python train.py --n_layer=14 --d_model=256 --n_head=4 --n_kv_head=4 --head_dim=64 --d_mlp=704 --vocab_size=512 --activation="swiglu" --norm="layernorm" --norm_place="pre" --norm_eps=1e-05 --positions="rope" --rope_base=10000.0 --rope_fraction=0.25 --qk_norm=false --attn_scale=0.125 --bias="all" --tie_embeddings=false --parallel_block=true --extras=["capped logits"] --init="normal" --init_std_qkv=0.0224 --init_std_o=0.00424 --init_std_up=0.0224 --init_std_down=0.00256 --optimizer="soap_variant" --lr=0.00538 --beta1=0.95 --beta2=0.95 --weight_decay=0.16 --lr_head=0.0149 --grad_clip=0.5 --warmup_steps=200 --schedule="wsd" --decay_fraction=0.574 --decay_shape="sqrt" --final_lr_fraction=0.1 --batch_tokens=262144 --seq_len=512 --doc_mask=true --train_tokens=776200000 --steps=2961 --dataset="wikipedia_en"
Each number is 50 + 10 x the weight over its row's rms, rounded and kept within 0 to 99. Layers, rows and columns count from 0. The size before them is the row's rms in percent of the matrix's.

# layer 3 MLP up, 704x256, rms 0.119, rows 513-531, columns 0-127
102:53 61 46 66 55 44 45 41 42 59 51 55 39 31 54 45 55 47 54 41 54 39 48 62 31 63 58 50 74 39 63 40 45 60 39 59 36 62 59 47 50 48 29 59 63 52 55 62 53 55 55 53 36 67 59 33 53 39 27 58 51 35 52 58 42 30 62 43 44 44 69 52 50 58 48 49 57 32 53 42 50 66 47 59 42 72 66 36 54 37 52 32 46 50 69 58 40 71 39 36 33 51 40 31 57 56 46 49 55 56 64 55 24 52 52 46 48 44 49 50 51 67 63 65 36 42 62 62
106:57 37 46 38 35 49 49 33 49 56 50 20 45 39 57 63 61 51 47 35 50 46 42 67 56 51 47 40 46 50 69 54 54 52 40 41 47 53 43 43 58 48 48 46 48 40 50 56 48 54 39 49 53 48 55 42 40 50 60 53 47 45 40 47 57 35 59 42 46 61 51 39 49 41 42 55 59 53 48 39 42 50 57 50 37 56 65 40 34 32 59 42 40 55 39 51 46 29 53 53 51 28 47 62 55 14 51 58 58 54 55 56 45 46 35 69 55 51 62 48 39 46 31 46 44 50 43 37
108:58 34 34 44 57 53 62 48 49 66 48 51 37 44 46 75 47 47 54 50 46 60 44 24 44 50 53 56 47 46 67 47 60 52 38 39 47 61 44 64 64 24 40 57 58 44 41 34 44 54 51 53 27 49 35 49 43 50 65 60 49 50 53 34 54 46 57 58 51 36 42 65 58 35 55 44 40 60 35 49 39 55 60 59 59 58 68 46 37 54 57 45 49 64 65 42 06 46 56 43 49 54 49 59 49 40 46 54 48 60 59 53 52 67 56 37 38 48 56 50 50 46 35 55 53 52 56 54
102:61 47 34 55 54 40 49 58 47 45 30 41 39 35 38 57 39 45 52 35 40 58 54 41 37 41 73 54 36 60 60 43 22 47 61 54 72 45 52 70 49 58 50 39 46 68 56 61 52 53 56 49 53 63 37 46 53 59 50 66 18 53 60 46 47 44 38 35 48 55 50 40 42 54 51 54 67 43 47 60 55 37 42 51 47 60 42 47 46 50 58 46 41 30 43 34 51 44 54 57 47 45 50 32 58 50 44 42 52 48 58 35 48 50 47 55 44 67 59 51 46 41 52 34 55 47 61 50
097:42 50 56 55 52 69 53 42 60 48 45 50 66 62 41 44 55 48 56 56 55 60 58 64 42 53 47 58 69 52 48 52 47 55 75 46 48 36 50 62 62 63 61 53 52 50 33 51 50 51 23 40 38 47 45 42 68 46 46 46 49 49 47 64 51 55 69 39 39 49 48 44 47 50 49 53 48 33 30 44 54 33 44 52 45 71 33 55 45 54 51 73 43 48 56 41 54 53 50 45 45 55 47 56 53 42 40 39 50 55 42 25 44 44 66 45 45 39 35 50 40 50 54 69 57 63 34 42
105:65 50 68 62 47 63 36 81 36 56 46 50 61 41 46 44 40 45 58 49 42 37 54 48 61 55 47 51 51 57 52 65 60 50 66 71 75 35 65 44 58 51 44 39 56 50 45 41 47 43 42 46 49 58 52 50 78 48 47 40 51 55 48 52 55 50 47 36 49 62 26 59 65 51 43 39 43 52 62 52 42 40 55 52 39 47 48 31 53 60 31 47 50 50 56 61 38 43 58 55 70 47 61 47 56 47 24 46 75 46 30 28 44 45 52 45 57 52 44 35 49 51 60 47 54 73 57 34
102:52 52 32 55 57 61 60 51 42 39 76 60 72 31 42 42 63 40 62 54 50 53 19 51 45 51 48 42 48 48 49 35 52 44 33 64 45 38 42 49 66 63 49 64 34 74 62 49 32 53 52 54 58 45 50 43 35 58 65 55 63 58 46 46 53 45 43 50 53 51 60 39 41 65 56 31 71 50 56 45 51 60 52 46 50 59 30 36 57 44 64 34 44 49 43 65 34 53 66 23 59 66 58 50 55 60 49 49 57 55 46 46 46 43 62 58 56 59 50 73 42 43 41 34 47 58 47 54
105:37 50 41 38 51 56 50 62 42 52 30 62 59 48 69 58 73 39 49 39 36 54 32 25 58 62 46 49 58 32 34 48 63 36 29 51 52 68 67 58 52 58 44 37 61 49 35 52 58 32 49 62 48 46 64 22 53 40 52 39 63 57 60 63 49 43 48 41 39 50 33 60 49 42 61 47 53 53 38 54 60 60 24 71 54 56 56 44 49 51 50 49 67 74 71 45 55 49 38 49 57 52 58 32 64 42 51 51 55 46 66 55 50 52 52 42 55 57 52 50 33 69 53 49 48 61 52 56
103:58 65 50 36 45 65 54 55 52 45 42 60 63 55 60 43 44 42 42 56 51 44 55 71 69 52 42 54 43 36 47 61 36 47 36 58 51 49 54 35 41 62 56 69 49 42 36 68 54 56 32 43 54 47 57 51 47 55 52 45 71 36 52 51 56 52 47 49 52 53 43 54 60 49 49 52 60 50 52 58 71 42 56 58 51 60 48 43 58 50 48 75 50 52 56 55 43 49 57 51 52 35 50 41 63 70 57 27 57 46 69 61 43 58 61 63 40 39 56 65 52 55 59 59 44 39 57 58
102:36 51 47 35 54 58 57 57 55 60 52 54 46 38 44 21 43 41 56 57 41 50 47 41 44 49 69 49 61 52 63 42 47 59 60 56 57 53 53 46 63 55 37 59 56 62 56 51 43 43 50 61 46 38 53 40 43 53 53 29 45 45 22 61 41 47 40 73 52 54 49 28 52 47 57 59 55 40 77 58 45 55 41 36 45 56 51 70 51 38 61 37 46 47 44 55 44 50 45 44 64 54 60 29 52 64 41 56 46 43 44 64 77 39 47 65 60 47 43 69 51 55 39 38 50 43 45 44
101:70 58 36 51 42 60 57 33 66 57 47 52 57 54 51 49 49 40 48 51 60 45 56 36 44 80 57 38 42 55 47 52 46 49 66 54 52 59 43 79 49 50 52 20 38 48 60 54 60 51 64 62 49 52 50 52 50 41 62 55 52 63 45 55 57 74 58 63 67 45 47 55 43 39 56 38 36 53 39 54 45 35 60 51 55 52 52 63 49 65 67 57 67 38 34 42 59 47 38 34 50 38 57 42 52 52 56 33 43 61 43 49 53 59 49 52 55 35 30 53 64 56 50 46 58 51 39 50
103:51 43 45 58 60 44 59 42 47 61 38 39 38 48 54 36 34 24 47 63 42 40 50 49 68 43 41 58 51 48 67 43 56 40 46 34 69 68 50 47 41 44 53 55 54 27 48 48 58 49 51 45 62 51 62 47 58 52 53 55 64 74 59 50 41 44 53 65 51 58 55 71 54 38 60 40 53 61 41 49 51 46 69 54 54 55 49 48 64 44 44 54 42 59 51 60 46 50 48 58 65 57 42 53 45 48 42 52 46 52 54 34 51 50 69 60 32 43 35 52 54 52 47 58 50 38 68 46
099:64 45 42 77 55 42 56 40 46 37 36 49 40 59 51 43 43 62 48 58 50 40 56 50 56 59 55 58 61 40 57 54 54 62 52 37 55 56 58 33 30 52 69 46 65 51 46 48 39 45 47 32 56 49 63 53 35 18 60 53 61 34 48 47 41 49 34 38 53 35 46 52 45 57 39 48 59 67 58 45 56 54 68 32 34 39 53 36 67 55 43 67 55 43 56 72 55 41 45 43 67 55 54 50 63 58 44 50 35 67 53 53 48 63 51 57 62 71 41 47 58 55 49 45 68 42 48 34
103:61 28 59 46 40 48 55 54 40 57 46 49 29 41 49 48 53 61 47 52 43 66 39 51 52 60 47 46 54 40 50 40 72 39 42 60 50 57 51 34 58 49 47 31 58 36 42 38 63 53 65 41 60 59 45 54 43 55 53 54 61 60 69 50 60 55 36 63 43 44 72 64 50 37 60 37 63 56 69 51 41 49 49 47 47 44 47 41 49 53 49 59 48 34 47 57 71 58 61 37 35 56 47 44 67 45 50 52 51 54 46 40 32 48 57 49 47 63 71 31 35 46 44 39 57 62 57 52
097:54 53 49 40 45 38 46 54 52 46 68 51 73 50 46 54 54 63 55 42 37 58 67 53 45 63 50 37 45 43 42 28 33 42 55 58 48 61 48 48 29 47 43 55 55 44 44 28 43 50 40 59 46 56 47 50 58 42 56 49 57 58 31 56 44 50 47 59 77 42 48 45 45 55 60 48 49 56 48 49 50 52 41 33 62 49 44 33 57 58 41 51 58 54 66 49 55 69 33 63 46 41 55 59 65 47 43 34 56 33 60 48 51 56 53 59 49 50 34 43 50 57 38 55 73 67 51 33
094:66 50 43 62 37 54 68 69 51 52 59 60 47 57 52 40 52 57 52 45 46 33 52 56 44 56 46 39 37 41 44 45 46 56 55 67 54 60 57 51 61 31 39 52 45 51 52 66 52 65 48 45 49 46 38 53 59 49 33 44 24 63 51 58 42 62 65 57 56 33 61 45 60 41 50 59 49 50 21 57 44 52 63 57 44 80 43 67 55 55 47 62 32 36 48 57 61 57 44 53 52 46 53 57 55 51 55 50 47 40 34 55 52 32 58 33 57 54 56 58 48 52 44 52 49 59 43 56
102:52 44 48 43 49 45 51 35 56 57 34 46 43 72 54 48 36 47 51 64 50 38 32 51 41 42 52 58 43 50 49 41 72 55 34 52 67 38 62 44 37 62 59 49 65 51 51 41 46 52 61 61 38 58 54 36 51 51 70 49 54 53 74 20 47 24 36 51 70 52 47 55 54 58 48 49 63 48 48 53 39 47 43 54 51 45 51 53 50 58 47 53 47 60 55 43 49 69 35 22 53 55 51 41 29 55 48 27 55 39 64 41 64 47 44 61 42 56 47 45 41 53 47 59 53 55 62 41
094:63 56 29 40 48 53 38 61 70 51 55 59 38 63 48 56 61 53 34 44 69 47 72 51 48 53 50 62 52 36 36 59 38 55 43 40 53 40 54 46 68 34 55 60 50 37 60 58 46 46 66 41 50 41 54 59 49 67 53 47 29 66 58 45 30 67 67 33 48 57 55 57 35 34 50 69 42 30 48 52 46 59 59 45 48 50 41 54 44 62 79 53 55 48 51 54 55 55 50 43 57 38 60 55 48 43 45 47 44 48 54 63 53 70 54 56 50 56 57 55 55 41 42 47 35 38 57 44
105:50 65 58 26 57 24 51 36 48 58 51 42 38 76 34 71 41 46 57 62 62 61 50 54 44 61 45 61 44 49 48 40 44 50 46 49 53 36 46 21 45 57 40 56 47 36 41 37 43 55 35 53 51 43 55 44 52 55 45 27 52 45 41 51 40 47 62 64 58 45 58 55 54 51 45 43 65 32 54 53 43 43 51 62 65 41 43 51 47 62 46 29 51 59 39 38 42 50 48 50 37 35 39 53 25 47 55 51 67 48 61 48 64 51 57 48 57 61 57 56 59 52 55 55 55 67 51 53
# layer 3 MLP down (transposed), 704x256, rms 0.111, rows 513-530, columns 0-127
096:51 43 53 35 40 49 53 47 33 42 41 58 42 46 75 66 61 52 46 41 55 58 43 48 70 64 57 71 56 39 60 51 50 55 43 56 66 34 46 55 65 53 35 37 45 59 53 50 62 41 60 58 47 40 62 37 64 38 56 33 49 67 46 39 33 70 50 53 49 37 44 56 51 65 45 49 45 43 55 50 45 39 62 42 56 65 46 53 20 45 54 31 28 43 51 44 69 60 69 53 44 48 38 50 60 33 57 52 39 48 49 52 50 68 45 64 45 44 42 57 52 48 61 46 51 38 59 40
103:57 89 62 45 52 49 63 45 55 74 39 34 48 68 42 54 37 51 36 42 55 53 57 43 60 48 40 58 62 32 60 51 50 55 80 44 53 34 38 43 53 46 57 31 39 43 49 35 30 60 54 60 52 56 50 64 46 56 58 55 46 42 61 51 61 59 54 45 61 28 38 59 31 44 49 39 56 52 47 43 49 54 57 37 39 52 46 49 48 70 51 58 59 62 58 56 43 60 65 31 46 42 46 50 39 41 47 39 50 57 57 63 36 62 56 57 32 56 58 34 35 56 55 46 63 34 49 47
106:56 64 44 48 61 26 52 43 47 44 30 50 44 66 48 51 51 44 65 33 47 59 59 55 55 50 37 36 37 50 54 44 53 54 52 36 54 49 72 56 58 49 60 50 42 49 56 51 53 17 61 48 39 47 49 36 58 54 57 41 63 49 48 47 62 46 53 67 40 60 50 51 52 55 42 47 51 64 35 31 59 51 52 59 38 48 53 44 30 65 46 53 34 64 61 45 49 55 31 40 58 37 34 58 59 53 46 36 54 35 57 44 50 64 47 45 39 51 30 62 54 43 51 42 55 41 60 56
101:58 63 47 28 52 48 48 67 47 48 38 49 37 28 50 72 57 50 49 42 49 65 53 60 50 51 55 37 51 54 52 68 32 46 57 34 59 66 42 65 57 54 46 40 57 53 63 54 69 65 43 49 43 50 36 28 45 45 48 53 33 42 50 65 45 42 50 42 53 51 56 31 53 62 48 48 38 50 50 62 41 43 48 41 50 45 43 38 40 45 71 45 33 32 56 47 58 42 58 40 39 54 61 36 81 62 52 57 63 54 56 52 52 38 68 48 59 48 72 56 52 50 43 49 50 57 52 56
098:35 63 54 50 41 55 56 64 52 67 44 52 53 42 70 56 60 58 49 64 54 48 43 54 65 44 56 56 58 50 43 32 39 68 43 50 42 53 73 59 48 42 60 41 55 57 61 46 63 47 42 41 48 70 62 39 42 44 60 49 45 52 32 62 49 62 45 40 62 53 35 57 44 38 59 57 41 38 57 51 18 38 41 38 45 45 48 52 41 63 48 49 57 42 43 43 40 55 55 43 72 49 23 40 46 71 53 31 53 50 52 67 51 60 49 52 54 54 48 44 57 53 68 63 52 68 56 61
097:57 56 33 51 41 51 48 65 59 48 46 37 50 40 46 58 40 72 62 52 33 57 52 50 61 52 48 38 40 57 46 54 45 59 54 40 36 39 52 55 47 42 52 63 56 38 40 60 32 48 43 42 49 46 63 52 50 67 60 62 45 47 45 41 58 49 30 40 67 64 53 30 71 33 43 52 58 43 50 34 43 55 37 50 50 58 55 48 21 56 40 52 59 45 50 46 55 37 46 37 39 55 61 45 38 44 32 51 68 41 42 63 59 68 51 43 28 60 37 51 32 32 65 45 49 37 46 48
103:38 61 55 66 59 37 46 34 39 55 52 22 60 53 47 54 54 60 68 40 51 57 38 48 36 26 51 37 42 60 61 53 53 51 28 38 49 45 57 51 45 52 65 53 55 36 56 63 50 53 42 58 57 40 50 52 59 48 55 44 57 45 44 44 54 55 32 35 44 65 32 46 47 52 70 57 62 45 52 30 54 31 48 46 56 54 50 20 50 44 58 58 54 32 46 51 49 64 61 62 55 57 56 48 36 69 62 49 45 62 38 58 36 44 41 50 69 53 47 57 42 43 53 54 38 55 55 59
094:50 57 52 52 61 70 60 57 57 53 55 57 46 36 50 44 71 36 25 46 52 44 51 41 68 65 54 42 68 36 46 62 32 62 63 39 41 47 35 46 49 56 50 37 51 62 56 46 46 61 49 31 71 57 44 44 48 41 47 48 38 63 50 57 51 41 41 51 39 63 49 48 47 42 52 61 44 55 54 47 39 50 46 53 45 62 50 37 56 26 35 34 63 52 43 46 66 55 50 41 59 59 29 38 56 32 48 58 37 43 46 54 57 43 64 46 36 59 64 46 38 55 56 59 52 53 51 39
103:52 62 48 59 51 50 61 51 65 31 49 39 55 49 42 35 45 43 57 45 59 44 31 58 44 49 45 39 35 52 43 37 56 54 50 49 39 43 71 36 58 43 45 50 50 55 40 42 58 62 44 41 38 51 58 49 37 34 51 39 55 54 37 60 33 58 60 37 61 46 37 50 44 52 27 53 51 51 37 40 24 58 39 42 60 64 71 51 55 55 47 49 69 54 55 59 64 49 53 60 50 60 26 45 42 38 65 59 50 33 43 66 55 36 30 58 50 54 51 55 54 30 45 41 52 63 46 71
103:54 46 45 49 54 27 52 45 51 62 46 59 51 40 42 34 34 38 47 65 47 60 61 52 46 42 45 38 60 35 51 39 57 36 71 52 44 40 53 52 30 51 32 45 53 60 50 44 44 53 56 34 55 66 45 63 60 62 52 55 50 62 44 29 59 43 49 41 52 47 54 33 68 43 58 43 37 34 46 68 49 43 49 52 34 45 50 44 47 57 76 49 58 45 40 48 42 52 36 51 34 40 44 44 48 30 47 58 56 45 64 34 47 52 52 66 46 40 46 52 45 46 43 40 45 41 53 42
102:51 39 60 44 77 57 52 44 55 38 46 39 69 52 55 40 40 50 60 56 32 57 37 61 50 52 53 29 44 49 57 70 60 80 53 38 65 44 53 37 51 61 49 57 59 62 50 49 49 45 57 34 57 52 45 50 47 22 51 62 45 40 62 25 33 66 52 40 59 50 45 38 52 59 47 62 45 31 50 47 57 42 45 55 63 55 28 48 58 43 61 61 59 64 54 59 51 46 63 38 49 64 47 49 54 50 55 58 57 45 55 50 38 47 55 44 66 30 46 70 55 50 50 54 55 66 63 61
102:47 50 40 65 29 63 49 47 46 46 64 52 53 59 63 56 58 50 50 38 44 55 48 43 63 48 55 43 43 46 41 29 41 54 44 52 57 63 41 42 61 48 46 45 65 46 51 44 49 50 51 64 50 33 39 55 54 67 59 37 56 42 43 36 41 43 33 45 65 52 42 55 64 40 78 51 59 51 44 64 57 51 48 48 42 57 48 51 45 52 45 40 47 49 63 51 65 61 40 68 54 61 40 45 52 49 57 53 35 35 41 36 60 61 59 59 45 49 32 44 61 43 48 72 61 80 49 53
100:51 64 51 46 50 71 57 58 49 61 53 53 25 43 66 38 72 49 52 50 64 32 39 57 51 56 34 59 55 61 54 51 38 36 43 56 60 60 52 36 43 50 51 51 54 53 38 47 61 75 51 55 39 52 74 39 46 52 58 59 56 60 46 58 44 62 41 65 52 56 71 58 73 39 50 44 60 45 43 56 45 59 43 51 42 65 52 52 47 45 55 27 66 42 42 48 42 51 47 39 52 55 51 65 46 52 39 57 63 43 29 48 52 62 59 49 50 64 55 51 56 31 59 46 44 55 24 42
097:44 48 35 49 64 40 52 39 36 29 53 63 48 53 46 59 52 52 53 59 46 32 49 57 42 26 71 49 45 39 62 48 56 53 44 59 50 35 48 44 35 32 49 60 59 32 47 43 53 54 51 40 58 44 58 52 51 60 65 62 50 50 28 46 62 58 57 56 38 42 59 60 43 61 53 40 33 50 62 52 42 54 47 57 45 57 40 35 48 37 57 42 71 57 47 43 36 55 48 74 62 62 50 59 52 50 72 65 58 50 45 44 30 53 27 49 51 60 48 53 60 66 40 52 44 52 53 65
095:49 64 41 43 52 60 42 62 51 39 42 42 41 77 22 55 56 43 29 51 46 51 48 69 54 74 53 39 64 52 59 64 51 42 65 50 51 48 48 64 45 51 66 47 46 47 54 47 64 42 48 54 58 59 47 41 67 45 50 48 58 36 51 41 48 31 50 37 52 38 57 64 53 39 44 57 42 41 52 37 55 72 36 56 56 50 52 31 62 50 37 57 60 54 37 24 39 54 62 72 52 47 54 57 48 30 39 52 53 52 58 38 51 55 22 46 51 50 63 52 44 54 54 52 39 69 56 69
102:43 59 43 68 42 28 64 59 54 59 49 57 40 41 55 42 64 76 53 48 59 42 37 52 34 65 51 52 59 51 51 39 49 57 65 50 41 52 55 52 36 47 64 35 32 29 51 40 52 56 58 37 38 55 55 66 53 47 53 43 53 66 46 42 52 64 54 28 51 56 59 66 65 43 52 45 53 65 40 42 50 49 41 51 53 62 49 37 47 53 26 48 45 52 45 62 59 28 47 59 51 52 45 46 51 64 49 56 54 57 32 59 49 52 36 44 52 21 46 63 29 52 60 47 42 56 45 77
100:48 66 54 52 60 56 67 55 55 52 66 37 59 44 40 59 78 52 45 48 59 47 40 35 52 42 48 45 37 47 45 59 48 51 51 45 50 48 64 51 35 49 43 55 70 48 48 50 43 69 39 54 45 52 43 43 57 63 52 71 63 39 54 50 37 32 59 55 60 61 37 52 53 58 70 65 57 38 41 49 44 55 47 47 49 47 67 59 66 47 45 51 46 48 57 47 41 34 40 46 62 43 62 49 40 52 45 45 80 45 35 56 57 39 60 68 47 42 33 49 40 33 35 66 48 46 50 63
098:53 54 52 63 70 49 36 46 38 40 41 49 49 68 55 50 47 25 50 30 38 48 54 45 58 57 61 75 46 34 50 50 45 44 61 45 72 35 45 71 67 54 50 61 29 42 47 69 54 52 47 45 41 51 60 63 41 45 56 49 19 43 52 48 40 51 49 48 54 63 66 40 57 43 64 47 38 49 45 43 38 55 51 51 59 50 35 63 54 46 60 51 54 54 49 52 62 59 59 51 47 58 44 58 44 50 39 55 54 42 61 48 62 51 38 64 46 53 64 42 39 47 48 53 36 37 63 53
# layer 3 MLP gate, 704x256, rms 0.121, rows 514-531, columns 0-127
103:49 49 59 48 35 47 71 46 45 45 60 43 78 41 45 58 60 49 61 51 31 72 71 35 36 52 45 59 47 60 40 58 49 57 48 43 37 59 56 42 59 44 57 56 43 54 38 42 52 45 45 31 39 43 33 34 57 58 46 43 38 58 47 63 36 52 51 63 28 53 55 46 63 54 55 46 70 41 43 56 52 52 57 71 52 55 44 26 52 53 51 54 54 42 50 50 56 45 42 49 45 29 65 46 36 37 44 52 45 39 68 43 60 44 41 55 53 46 47 43 44 63 56 34 40 37 39 54
112:52 48 29 32 42 55 27 55 65 53 58 62 34 57 56 44 46 61 31 49 35 51 42 27 49 66 53 49 53 30 55 52 41 58 48 42 44 57 57 40 46 27 59 56 53 47 61 40 42 54 46 67 47 35 47 52 51 54 55 57 37 46 57 48 47 30 40 46 44 55 34 58 65 47 33 37 39 51 36 51 72 64 46 48 57 56 51 65 39 44 52 35 62 42 53 49 48 69 49 56 62 33 49 37 65 57 38 48 54 70 51 69 45 43 51 50 52 56 52 31 45 50 54 57 52 51 45 53
093:70 41 49 40 50 39 47 40 56 42 46 34 34 55 52 42 58 42 44 24 59 45 42 43 39 44 70 41 58 71 52 46 30 62 50 52 56 48 53 47 63 45 41 43 41 33 45 57 50 50 51 29 57 65 40 44 45 49 54 51 43 59 50 45 43 30 25 45 53 61 45 56 50 67 67 32 54 53 49 38 55 62 51 47 33 58 42 56 47 43 36 48 54 37 54 44 59 55 38 41 67 37 41 65 49 58 46 41 45 38 53 38 60 59 47 41 58 52 44 56 41 38 46 42 48 45 47 62
101:52 53 36 46 37 58 42 52 54 48 63 61 58 57 24 58 48 44 45 41 32 67 57 44 52 50 58 53 53 49 50 39 48 55 54 45 32 42 62 57 53 47 43 67 46 42 53 40 43 44 46 74 41 60 50 57 48 35 55 68 40 42 59 55 60 59 41 53 51 47 53 77 54 65 55 53 62 47 58 39 33 32 53 48 51 39 49 40 58 41 63 50 66 33 54 51 36 56 43 58 57 35 23 23 52 42 56 40 49 46 52 64 67 56 50 54 74 54 47 40 52 55 36 54 56 35 49 39
107:57 39 45 42 64 47 54 51 39 55 50 52 48 52 60 50 47 51 36 51 57 57 50 42 56 60 36 56 49 66 56 47 50 50 44 61 51 72 32 50 44 29 52 30 30 51 50 60 36 47 57 63 52 57 55 55 54 75 39 42 39 34 30 50 58 46 63 67 28 47 48 62 37 48 26 60 44 60 46 43 41 49 55 53 83 38 67 34 47 61 41 63 52 56 40 41 50 49 40 49 55 55 33 43 48 63 40 64 52 34 27 64 59 49 43 40 54 44 44 47 45 50 59 51 53 41 37 58
107:45 47 52 45 36 51 43 49 52 53 54 33 44 70 60 40 51 57 53 36 44 42 68 46 58 61 54 47 63 45 60 30 36 57 49 39 47 49 43 71 68 53 43 40 36 50 57 53 43 65 71 46 45 52 45 44 77 44 44 49 50 49 55 42 47 39 54 43 53 73 48 56 33 58 53 69 43 49 32 54 33 37 49 50 39 38 48 51 39 45 58 48 58 38 54 61 45 61 57 52 55 63 51 53 17 28 55 54 35 57 43 41 45 39 51 61 73 50 39 64 46 47 70 49 44 57 52 47
098:69 46 55 51 53 39 49 44 47 40 38 50 63 57 43 67 44 48 50 43 58 56 50 48 56 58 44 53 56 57 58 57 53 58 45 62 54 66 57 46 45 41 52 47 51 52 24 47 58 41 47 40 42 44 45 50 37 64 52 54 45 37 48 66 36 51 71 49 66 32 39 69 63 60 65 47 58 65 45 52 39 46 47 57 40 32 77 58 70 47 51 49 60 53 63 63 69 61 36 56 51 38 52 49 78 63 40 34 53 31 50 36 44 50 47 57 32 54 52 28 57 40 53 58 54 71 46 51
102:51 47 32 54 73 36 51 40 45 60 55 59 62 65 46 42 59 40 55 54 69 49 60 45 52 60 53 49 38 44 37 50 41 49 41 58 61 51 37 40 23 47 40 66 35 30 30 44 48 39 45 35 72 55 51 51 63 34 59 35 68 52 27 58 45 49 56 62 42 43 53 52 26 55 61 38 54 55 31 45 50 41 50 50 37 49 56 43 50 44 45 55 51 63 43 53 41 44 40 48 45 56 57 62 30 43 40 65 44 41 60 53 43 45 57 43 59 40 53 54 46 42 53 55 60 47 48 63
101:54 33 48 41 50 50 40 59 69 77 47 31 65 51 32 35 54 54 45 48 62 51 58 63 53 47 50 55 69 50 59 42 46 28 44 55 57 53 48 30 59 59 50 45 48 46 47 48 64 53 51 66 64 53 48 43 58 59 46 30 63 62 54 54 60 47 61 46 35 70 39 55 46 46 63 41 34 43 59 40 40 46 62 57 54 50 30 45 51 40 53 55 42 55 52 48 66 44 43 62 58 54 53 46 49 49 51 47 41 59 53 63 47 62 41 49 46 67 53 60 60 44 62 50 57 53 59 46
109:57 47 54 48 52 55 55 47 55 54 48 55 61 57 36 54 47 51 72 49 53 44 46 33 54 38 39 69 62 54 54 46 57 58 40 46 70 57 56 38 40 43 55 52 63 51 64 44 45 68 57 44 52 46 59 65 55 53 46 50 35 43 46 67 83 62 32 43 41 46 43 48 53 66 54 50 49 47 42 40 71 48 43 43 51 46 48 53 66 42 26 43 40 56 37 60 53 47 55 52 72 39 50 47 43 62 58 47 32 46 61 68 43 44 55 55 41 44 60 46 80 51 40 61 58 47 46 65
101:47 53 44 48 58 83 56 53 56 57 67 51 43 50 51 50 46 41 53 36 50 61 52 43 49 54 48 60 56 35 66 49 43 51 33 44 49 61 47 31 46 46 50 74 57 68 45 59 32 63 43 35 57 56 39 46 42 49 59 64 42 57 47 46 61 45 44 66 62 49 46 52 58 46 59 61 50 52 43 62 39 53 51 36 36 55 63 55 59 45 49 56 40 67 42 56 44 68 62 41 49 42 59 44 48 51 50 57 45 53 47 55 37 65 53 59 42 44 45 67 40 48 47 66 54 55 29 42
098:58 46 42 51 65 50 42 56 36 56 45 54 66 32 59 43 53 65 53 60 54 22 53 58 64 64 44 59 61 17 53 47 49 51 40 51 34 43 66 37 52 66 54 53 32 40 43 61 42 53 51 46 53 69 69 44 62 50 53 39 46 54 60 47 56 54 46 45 52 44 53 60 59 33 59 58 50 64 44 48 58 49 58 51 67 53 57 47 40 47 33 51 37 42 53 53 60 37 63 48 56 56 25 36 53 66 44 35 53 53 61 49 50 67 48 55 79 62 56 48 48 58 57 46 64 37 57 66
107:53 47 34 46 57 88 62 62 73 49 48 42 61 44 63 41 48 53 48 63 54 51 42 50 68 44 51 35 46 55 51 48 45 46 56 63 44 46 47 50 62 39 51 25 57 56 52 54 46 45 64 56 37 54 49 38 29 56 67 56 49 47 36 31 57 55 54 53 54 47 50 47 39 69 79 41 46 43 42 58 40 48 58 49 58 64 64 49 52 63 56 22 52 49 42 48 53 36 53 31 62 49 43 57 48 61 51 52 37 58 54 61 59 36 44 49 52 28 43 36 64 55 48 50 54 39 44 36
096:62 70 45 54 55 32 54 53 56 52 63 34 32 62 68 43 55 77 58 57 47 44 55 53 42 49 47 34 41 42 26 44 40 46 60 57 60 72 44 35 56 40 29 45 48 52 57 60 41 56 29 43 49 52 64 38 62 49 49 68 41 63 53 52 58 62 53 43 53 46 51 56 49 55 45 54 48 52 47 63 51 50 62 28 53 63 37 43 43 60 60 73 42 50 37 44 52 40 52 44 68 46 51 44 44 42 36 56 59 57 65 59 73 47 53 38 46 41 66 55 23 37 64 38 53 44 65 51
102:44 59 39 54 44 35 47 70 49 53 57 62 48 50 52 48 54 49 42 48 41 56 52 70 41 58 57 43 67 46 64 49 56 65 41 57 42 50 35 44 47 69 35 49 43 45 61 41 47 70 53 61 58 67 50 36 59 37 64 50 57 35 49 45 48 60 35 53 62 51 56 50 50 35 67 48 56 54 57 50 67 56 51 43 55 53 47 59 63 62 44 65 54 47 45 65 41 59 36 58 42 53 34 49 69 52 64 39 39 41 45 73 67 44 58 36 59 67 40 67 39 56 62 51 50 55 53 56
111:36 57 38 32 49 45 59 40 58 48 67 42 53 52 40 53 46 38 33 31 66 47 57 42 43 50 61 46 44 47 67 38 44 48 26 37 39 46 49 43 55 52 52 57 42 73 57 51 30 51 51 45 39 65 52 55 54 34 56 55 57 46 50 55 33 54 44 52 79 72 41 59 52 48 47 56 42 52 50 38 52 78 47 46 60 59 62 62 51 34 49 48 36 42 51 37 46 62 46 42 38 34 63 42 57 55 57 45 54 48 42 50 63 55 59 63 61 68 39 57 42 58 53 66 47 73 58 56
096:45 63 51 50 60 77 46 44 33 46 52 60 48 53 44 54 34 42 40 48 35 58 53 52 66 51 42 47 60 30 46 43 47 55 47 45 33 38 61 46 32 45 49 45 71 47 53 37 68 59 47 64 56 52 33 48 52 44 55 60 49 40 63 51 44 42 51 80 54 43 60 55 36 49 53 59 41 42 55 38 49 50 49 46 60 52 44 49 35 57 45 63 52 57 56 47 53 66 43 46 53 51 59 28 56 35 68 58 45 49 37 43 35 76 43 51 61 63 61 36 48 59 80 60 52 51 64 43
105:62 47 53 70 48 50 34 30 47 69 40 43 58 38 48 42 31 55 34 37 45 46 55 64 45 46 36 42 60 54 53 27 55 77 67 53 49 62 57 59 38 60 41 41 47 56 41 52 48 48 51 40 52 58 60 51 52 46 50 48 57 31 54 48 62 39 50 51 60 38 54 51 65 62 51 57 50 36 62 55 50 43 44 59 54 42 57 82 43 39 45 44 44 39 60 68 62 48 48 37 59 34 59 56 60 62 48 48 35 50 41 32 52 61 56 62 36 40 45 54 57 47 43 42 51 52 44 53